From a checkpoint of a small transformer trained on Wikipedia: capped logits.
Each number is 500 + 50 x the weight over its row's rms, rounded and kept within 0 to 999. Layers, rows and columns count from 0. Numbers have three digits each. The size before them is the row's rms in percent of the matrix's.

# up: layer 6 MLP up, 64x64, rms 0.157, rows 31-61, columns 0-63
# down: layer 6 MLP down (transposed), 64x64, rms 0.146, rows 31-61, columns 0-63
# gate: layer 6 MLP gate, 64x64, rms 0.17, rows 32-62, columns 0-63
up31 099:631492495539548533532498549482461484546417552476459581433511497554616560424391501524532519522472524527549600535485560485505475545499492515508529512470613545547442554476517573493482447467430560
down31 096:460580548500575414463428556510513544458594527451423460520477513468475411434523479513510498483556472496439486535496386470516516473510531372482523612477410500533534421457460497513415472525466461
gate32 103:492553499476513459482403460477616461444554455567497405521531510578566552553475445461559569484475597551447520495557471563533593564590591516493519528468470455519459439492475529516450498556455520
up32 091:533486474509446443519481542523447440445450518472588537426523407447562464398464465549482462579528461524478514562419493456422435479415523513467532503520550521442456563535503484404570433438496584
down32 092:507481531446487472520439617519634502457464485544440572479535549468510549420592496493566463435507468503466488535431565543546538406538516432489617456498459529496587495461487498500565561497477447
gate33 097:524466530521543497507522574513418497557571451516379596542533475575483531399515572461493553469496570544547533581488512421514516465441503481495432518491461574495487478521411463551455411504609519
up33 102:464463501480562447535452535496602505523524485595556563512533459426469466549435552510567494517592483540465528491552595494530475514598458489525475438622504478554447503476481611518563598509486459
down33 106:475442511493616508531500494450572557526507540594524476430518482534528492602558472504573525444411515470582497535455381529484468548484537519500525437468537470549552440516415491579573408476463465
gate34 104:522423561451441508563487591407480515518430506503543500509504555518497449577451618454469637594574521462484495523508456529461542445448516438524492552510510574532444440459553476520497428507527559
up34 098:554530489591452506423561469494480494438539489555490497560510566526449574559430527481447579610547498636423460509558461540589493470414532418502452524474497522483466502442432483522516477537532544
down34 100:561492526460519481526516519561434536536478471526470433473510487542606477545569489412622394488510468516434476513493507476422512455484503553399525464514498550584481519654548446455553523538544506
gate35 103:506487539523563480446535535444508454484579463475580398398509478553465479528435473516441458440565497501491469490541515581475565418461547558460474546455443504555496545432572559380542468593509527
up35 096:499512461449463477435479497459497490471362532448477563536479473450562550373507424587592493498444542516514477550537545553492463486511483526558549583484496413506468553544543507479494434416580578
down35 095:548499475545529584538561493496573461460608480466485457408449473530408444534498485497477494610504487513551450472583468406507559580467494466496467411588532565465516410461487546495462465545509434
gate36 102:523491523594485466573601597495499520482526506451455672532525521439452455473546533599462496555450558526516585519531458458471440512516450418511549457475539545481486546520440518516457535459572534
up36 103:487531500534485403504419538410545410524522503481482529425541530432518480504475561460500480469490495459429468624547466396546479400474576529490487544466462467435565555589505428422466501492515557
down36 100:532572610479505602429446426514393551478615473508521510489513528528558505517441442559481551540524525519566518427457521473412553563560478476504545450522592445548529489497494541472497485590443505
gate37 107:471543509534592395592529498485620460567483440622463508579504512468512536489499462478496511494466520599530501600526455588576461483525488505489494464525493556475444523465565500482442513458598561
up37 114:533537400503454500450533522473497471508533557496477446449557468440582525422559437518533559515560481554529536551511441490489596432485421496479593560383553483544464527496515380458517513545527582
down37 110:520583447512541511518571433546512485490502606532426492513573433512524494423504444555448530558525567481437458504555612540512394494561587466484531434590456555449547447578476517512489487494542513
gate38 090:495540471467420470518450474515472509436491494499577449531485550485460569513618502402573403602581529470506427445500459459501578439439398457497465422430481478521510477451516451567533534474498502
up38 099:540491486582527584517601445528478488412448425447439487520528511366489477556435541491548495496552528578447568510484441515496525556526462584613478512562458524419458528513468489440467510537432505
down38 092:463631487537572529457459490425464482529517578581527596526553507543496423461578538486389474460412586444502469562519452525481455432532421434491507525512459443492463447451525511537490480543522546
gate39 093:441514511519618456476481505479507496414410533453556521507503476627492566464484527578427553451444516427509543506495407481480569433538570458456503448515476523535589504451515515596570439458530489
up39 105:508487560473432488473486552497527498477642516525473458514563487423464482526608471439452471523635504570470552568476564583458527499559536475535475583480588571532462503522496529503456516530599513
down39 109:452542556458531440504452564510493565445564493542539486414555439484404492452483444499497537445593588438532512587471498547518538448571546404583486540508518460447509525532422495468521437590555515
gate40 100:443455436586479432510551513415479569416480528461467466548652572559447524409527532548436519517482500502530574478526525515549497534515562484492536487458463455493587509576452474560476424506581515
up40 102:547520462489434460539492516474535505472469454495515480627609607478516477424451472508550510455427475468507601415597537515570419580478506529482558484568521499525618526458527491453508492508468453
down40 105:514507542484487594527480466421496502532454506524484521503487496475622454516518498427588497575455471451470509531541483427520456513416524671494460489565517532491507579427561585492544527506390507
gate41 094:572486538490528467567535509552484559473506522437505477558516471437505539489526564521499425505473614517565508484413514383547578529453396408473538545597534537548593517473476435540423532522505513
up41 103:551449481427469463471586510542428404534525481472519517535467516502472569473569525484462521527458548504514483447470445469461454466542633416569509469502456552479469582401424491498530635439485475
down41 105:468572530513473502442434533543466510493578555500513456542556485529539572529533538496449486505477521399584408573468552461542478551494418616472530517505436499567519468429463445405450526608546496
gate42 093:539542458494479540455594471566627600465540470513549417524485392460483516550555567576409538449495613443518473563543438448527487565530474439536552539505511494522552483464507463504536501460479496
up42 095:526501553509498516441466515557543544552668575523525565547526599467541519559468476499573441476542518476516503511488448492573412477439507545387509567532592442534430488481514467504520424530475531
down42 094:507388462563519452507527501338514519428421526574411508520478429476486468477448480491436435535454506562403547506545529429535531509478433461598541561430466514534534553512553513488491494509505529
gate43 090:461537441551443478443531579530445595477541433415483476563488455479512578437476549461515450561467441515439538448444504459587538521503607469477518479537441432503416461457551508585456491432467444
up43 095:502485582505538493466446438494456493578436487482528541514577511397420527515551515491624473460442492483533496579451484540507557453451447550534512493509510521479424580481542464420457509451344541
down43 095:388569470491521484498429499437488529452526420592503544454545552550485461471503518605450543462473581454523485483513495488569622493557457500496400556473477486388507410495448492541538529561529481
gate44 098:424449519431561491522618511551562434461482432551467496487548448485506571571447468465449457519604393472482521561504556447488519515562490539456539527526573545444497447462580577495461410507526509
up44 097:569442606469522523540475436498494494517546492569523427582506467502608583524479488532586580479502505505491448456642390476421511585498505486438567459482449490515479506528463443529528502549479535
down44 094:468583433522482561570512447517417490480509523506527493521474528440523552547446582416509485527541538462519412522481466591543530410589508592562433441559456390536449510570532494502436513450511467
gate45 099:518392522522496492448531536540478454475563558526535410473482556498472566464563461475426575414509476487570473407536600540450539458485512484397505565460512575525444578527397474567498496463515497
up45 093:467436483411586450431530527503514555517455499465446550564457591557477453487491560501511484550481476477567470547490469547473520576400511587581402463538410487443492522475490400514495561552425526
down45 094:418469561459493586436507441606478592370537573504561485553508537508464562538527466502448542498501497530449535409516413504491561489482549460450525484444469477418573465477413516503538482559469542
gate46 085:466442485587574414417532496462568541500535521450450448591412471493473462563448476569529549523500525559467537521503508499460496527422484579536508507417430483523464557489484468674519534465486507
up46 096:522451541480501495472480462421552559391452491493578506515436439506546446516509526581459480500559554547540572437514467489546479622596516513599559560443550599462507596516535513474458485530489478
down46 091:487486431523620501505588460553467447550428546507459558562466482478544526614371561505505483482479518545548474484461417492516534424503438492483528449533492495509440538570607513536590504462474552
gate47 108:473540424518553457532543508550518531498462552507558566525526529547466512460463407479394585583450476549530479471476499520508545543631460540478529402475546617544417452474502535546484507555567456
up47 097:507504571443433514502526524471552524468480556557500488625486528490500524455437431568529484548421566487476433437571464452568484432431544481474511429416505509475442528376440483501553552444581519
down47 101:468474453449500570487404453542478523506549461560506558498446491464500567493455479621503457414556434550490511495481523522489493572494402526564434487497616468513484443599477469547393460531420484
gate48 103:465436545560588421558464493429479492602495490581555482558587518443452519458474477527502472551480442592441446461483448539565585458586540437556467468522398520491523450517514492464484477510582520
up48 094:550484567399495476520550553536494450404437446503476495583427578476357512494517432475473532478526478446566603425472445499483504495479438454527478475480463477490429574508443499604488447525473506
down48 093:525530556525529506533441432547540482430479514469521462461619467496503556502548474570551596480494585503512494568474421523475494534516498556393411556543515401504559469566448565481461603486509568
gate49 101:497474472402411439549492568528554523470402408559529479505560553483518574575543486515541460550467489468534551519503594426484522516493549463496491434487445509407513511545539514522583493555474361
up49 097:480595538480495570525473572437552505455560542552486411502496533462510418511441508535539451416501441505573405466527508462546424521506444562520456578482460544464515491497478544555369406441465522
down49 097:505447544511508477487493553408453499530481441488465473550519569502561541449535496427461364511520546545463503491540513426490445421524413356478496470461469476402513447512461477488425475395555522
gate50 097:526577571497479488602462504559500489425473437542487497555572577539601621501590465477456450511461483511515489457527438535550461571613531581469421484497469496503448522551509539467483588488523501
up50 101:600463475527458460452604457510507507510476485481548523477493448472492471461456393560395523534462553400526496536510500479617471518557503474523398469487572516596517497474487490457470540477616419
down50 102:450477512594537486504450502443562488410573482637493488494512555581488482433450445578504568486490548446553479473436551457477478487503529497534579481475449377516471540485583517491440488439404499
gate51 109:492525515524472461430547548401576556423558574490555457471466451525533485468527520472500570424550559582486555507486502621487514458555466490507504458516471592438598438471563531549486508609490458
up51 094:510475510536485497429586481456537611543468514396531503510485494474613437500518514467534565420506501498457458454525533488478390513421397522501505456537502609467564587558562515444486510581509486
down51 098:564561499537517482550581549510519540539460514438424566573492548429549576530406462401582502537438483531466414497427527517469411543463488531428457445562546529501512456530555487467565543516485426
gate52 100:496507545524608594528562427469569538524581577454570547504642531553472563522556498523482495470488538478480447545468517569513437481530478444503453545552546533591489505576550547452482542553562480
up52 102:470557453498581503517432468546523471584554453437538448490480486603464519422593466528524502444515544556471516407486435545521566463560392517459535469571497447529516418494568489515517544571432433
down52 100:456564466441512497465462536495541479476501512543500438588496505506523501465451440571463389551551454556620449464519434500428457550519574411523478444444426499446538450496548470485415579505423557
gate53 108:541583514664478551529399458498536510439494502400613481499535541513388490489488492481517506550534574506534537554518540483512510459479514443540500515572484511501417427516500454526549504397565471
up53 103:523462513560503426508601446483484493486438446505445511457520449463453439563441467486456544483517450509498497450414431437535610431464435450453485456555510592463531402569569560507496518458590470
down53 102:487608523530530537430527573412508477486468487504415523468531542542554556501537516447535541433449525674396468451457513501534503598481457566430517463476548473478531479499506566442474470536449507
gate54 096:402409552499556490505455509496436497517541454459571489527433461552411473575494507458492524560470488573662486476471521533509458424553504499547538492529483462533467514470388495532538555604455455
up54 110:371525530607546512571518443475446424567535620532526464595470427501558495517506493489448471468561535483527467452508556539483548506468499506471455496464467511481376461487483620497541467523430508
down54 105:459473515570489477570533594470538427522498526467525467594529435470501551551466486467467458524474585555454492473586511466386555496369487524495568492509505443549448387404501505526476507433487543
gate55 103:461449485511538375483541507458447538490467452471425457492507481566455551521397536492581551541483502509503465642525434473508536541545548440518494455549432518398485495554457412576438552509498548
up55 101:513504450473482485507562550455550525499464490519527523544478544425462489528523581461496406517524548451546461586478518479511501444430366470516558530582580453408504489527394495527627470422530540
down55 102:551600476490510516461405435477497511598475413534565468478541540519531542501593518557496422578581481544587530483503502450476575440590467487507566490470464485547543501577588491528435504528523428
gate56 103:495359472442586538494472582491505454544515531443480516483517530550383444449528555524511517406568526490523478538399478444480461425552502506438542540510603491532518439464472493486392459483537467
up56 108:497452494566511521579513404502521507390422506448493437385498366412502448454481533493505420530478494516565462519458471477395579483505524478497502535543589496519482457569511464495445538423479501
down56 107:526447462542396540514449475534476563619457544466498408476576597486581520560520490529517554454548536462541503470449510527434463523564494587483484471448438449444528463626483503471552511536443544
gate57 112:575449440460589505562520574487545582539467515570447578465512457502427529413470584517552516505449515463526571570486417510457429508476466450476554453526505517510472473532486457614402445558542500
up57 110:491506496573474595574541506508491436506555572567375453548541466491572453456524535506521502506557500467445485592427466583436509442419517503483516503586538571444460434508475571509496424478543566
down57 108:426512445546525445460537658570496436528458546456479535533517447408492435482485544536523489515397503512441481530591505464492469596519452519542492555448477464501502513586473500536463434504566394
gate58 097:424582501505475459513444509438547566517434506451486525522566464477587532504465580539439494576550460475532454563393443458512511515584458424522431480560514528526506477638587521500425499510507463
up58 109:525530522555457407431571538517491514471462522526498406452557512427437504415473419532488505557487488432477477510477440517599510410538458492528468513476434511417537420555544557391415488456550468
down58 110:478416465505579528537570472514401457536584537474581407419464488502512415469537414490434451528483585548502491485406497526461449470517552524550534452560495425517432494515483422535546471499583535
gate59 092:436485555400460471514514467503498510456508581460473486535541555560527479368632532416483476419517525588510539477460538553498511499506468510496597484487554637525482529494562505547570493533519448
up59 101:547544547437476413420455468516451499587472379440527545425498420511487441370543556449509469501430574527469481473540456525511493461506554434522524524469524449397538440526552516492432505549492494
down59 100:461389519470463528564553455614444509523500544444485532515557472477543509517560493523513507554479459493515470546518523597425527549425566552507452371550475478497427519458564457461558614464461550
gate60 093:427450542541577467558508491481568431593575437549509563562543485408484441419546493508541460594487477478449531551493438458542557517524563523456535512565595504556451435483508465529438501543450567
up60 091:568531527510490533468581517561557650472535561502543568486466482488561493486489450482474535569463503424485511432581529445534490529554494489541456549567433416519603494453540471408543464482401485
down60 091:527529422529388477543469559437461471470469544487496437452575484504433522457500554519494373394505479505532417524499450539543545481513358480544503461456462446418491478560553480541475420480526531
gate61 094:431409541536500491518459573475509466418398574574529492565482448477501481479466571556459451482526517405578540519526485437509510623473586454549439567524526468460464468495608508504453530490556516
up61 103:455644484473536486479558480468507504536551529429490367469466470561498553519491533469520532480481531560469590516475495492547526425516595481398488494436470395481490555513434448571488468535439421
down61 103:489358595520491467461453523496447453408501577478505534524468455392417463547516417564475517478535485595442442470523474556457507542531542400543492543465509535492556447513492509436464567526557513
gate62 100:450475562494572439422404454515507541485486503556553384475566418483485458510435514496533448407483520536525566490547499580460475547499474538526440421555481532479542533516466459505429553369480428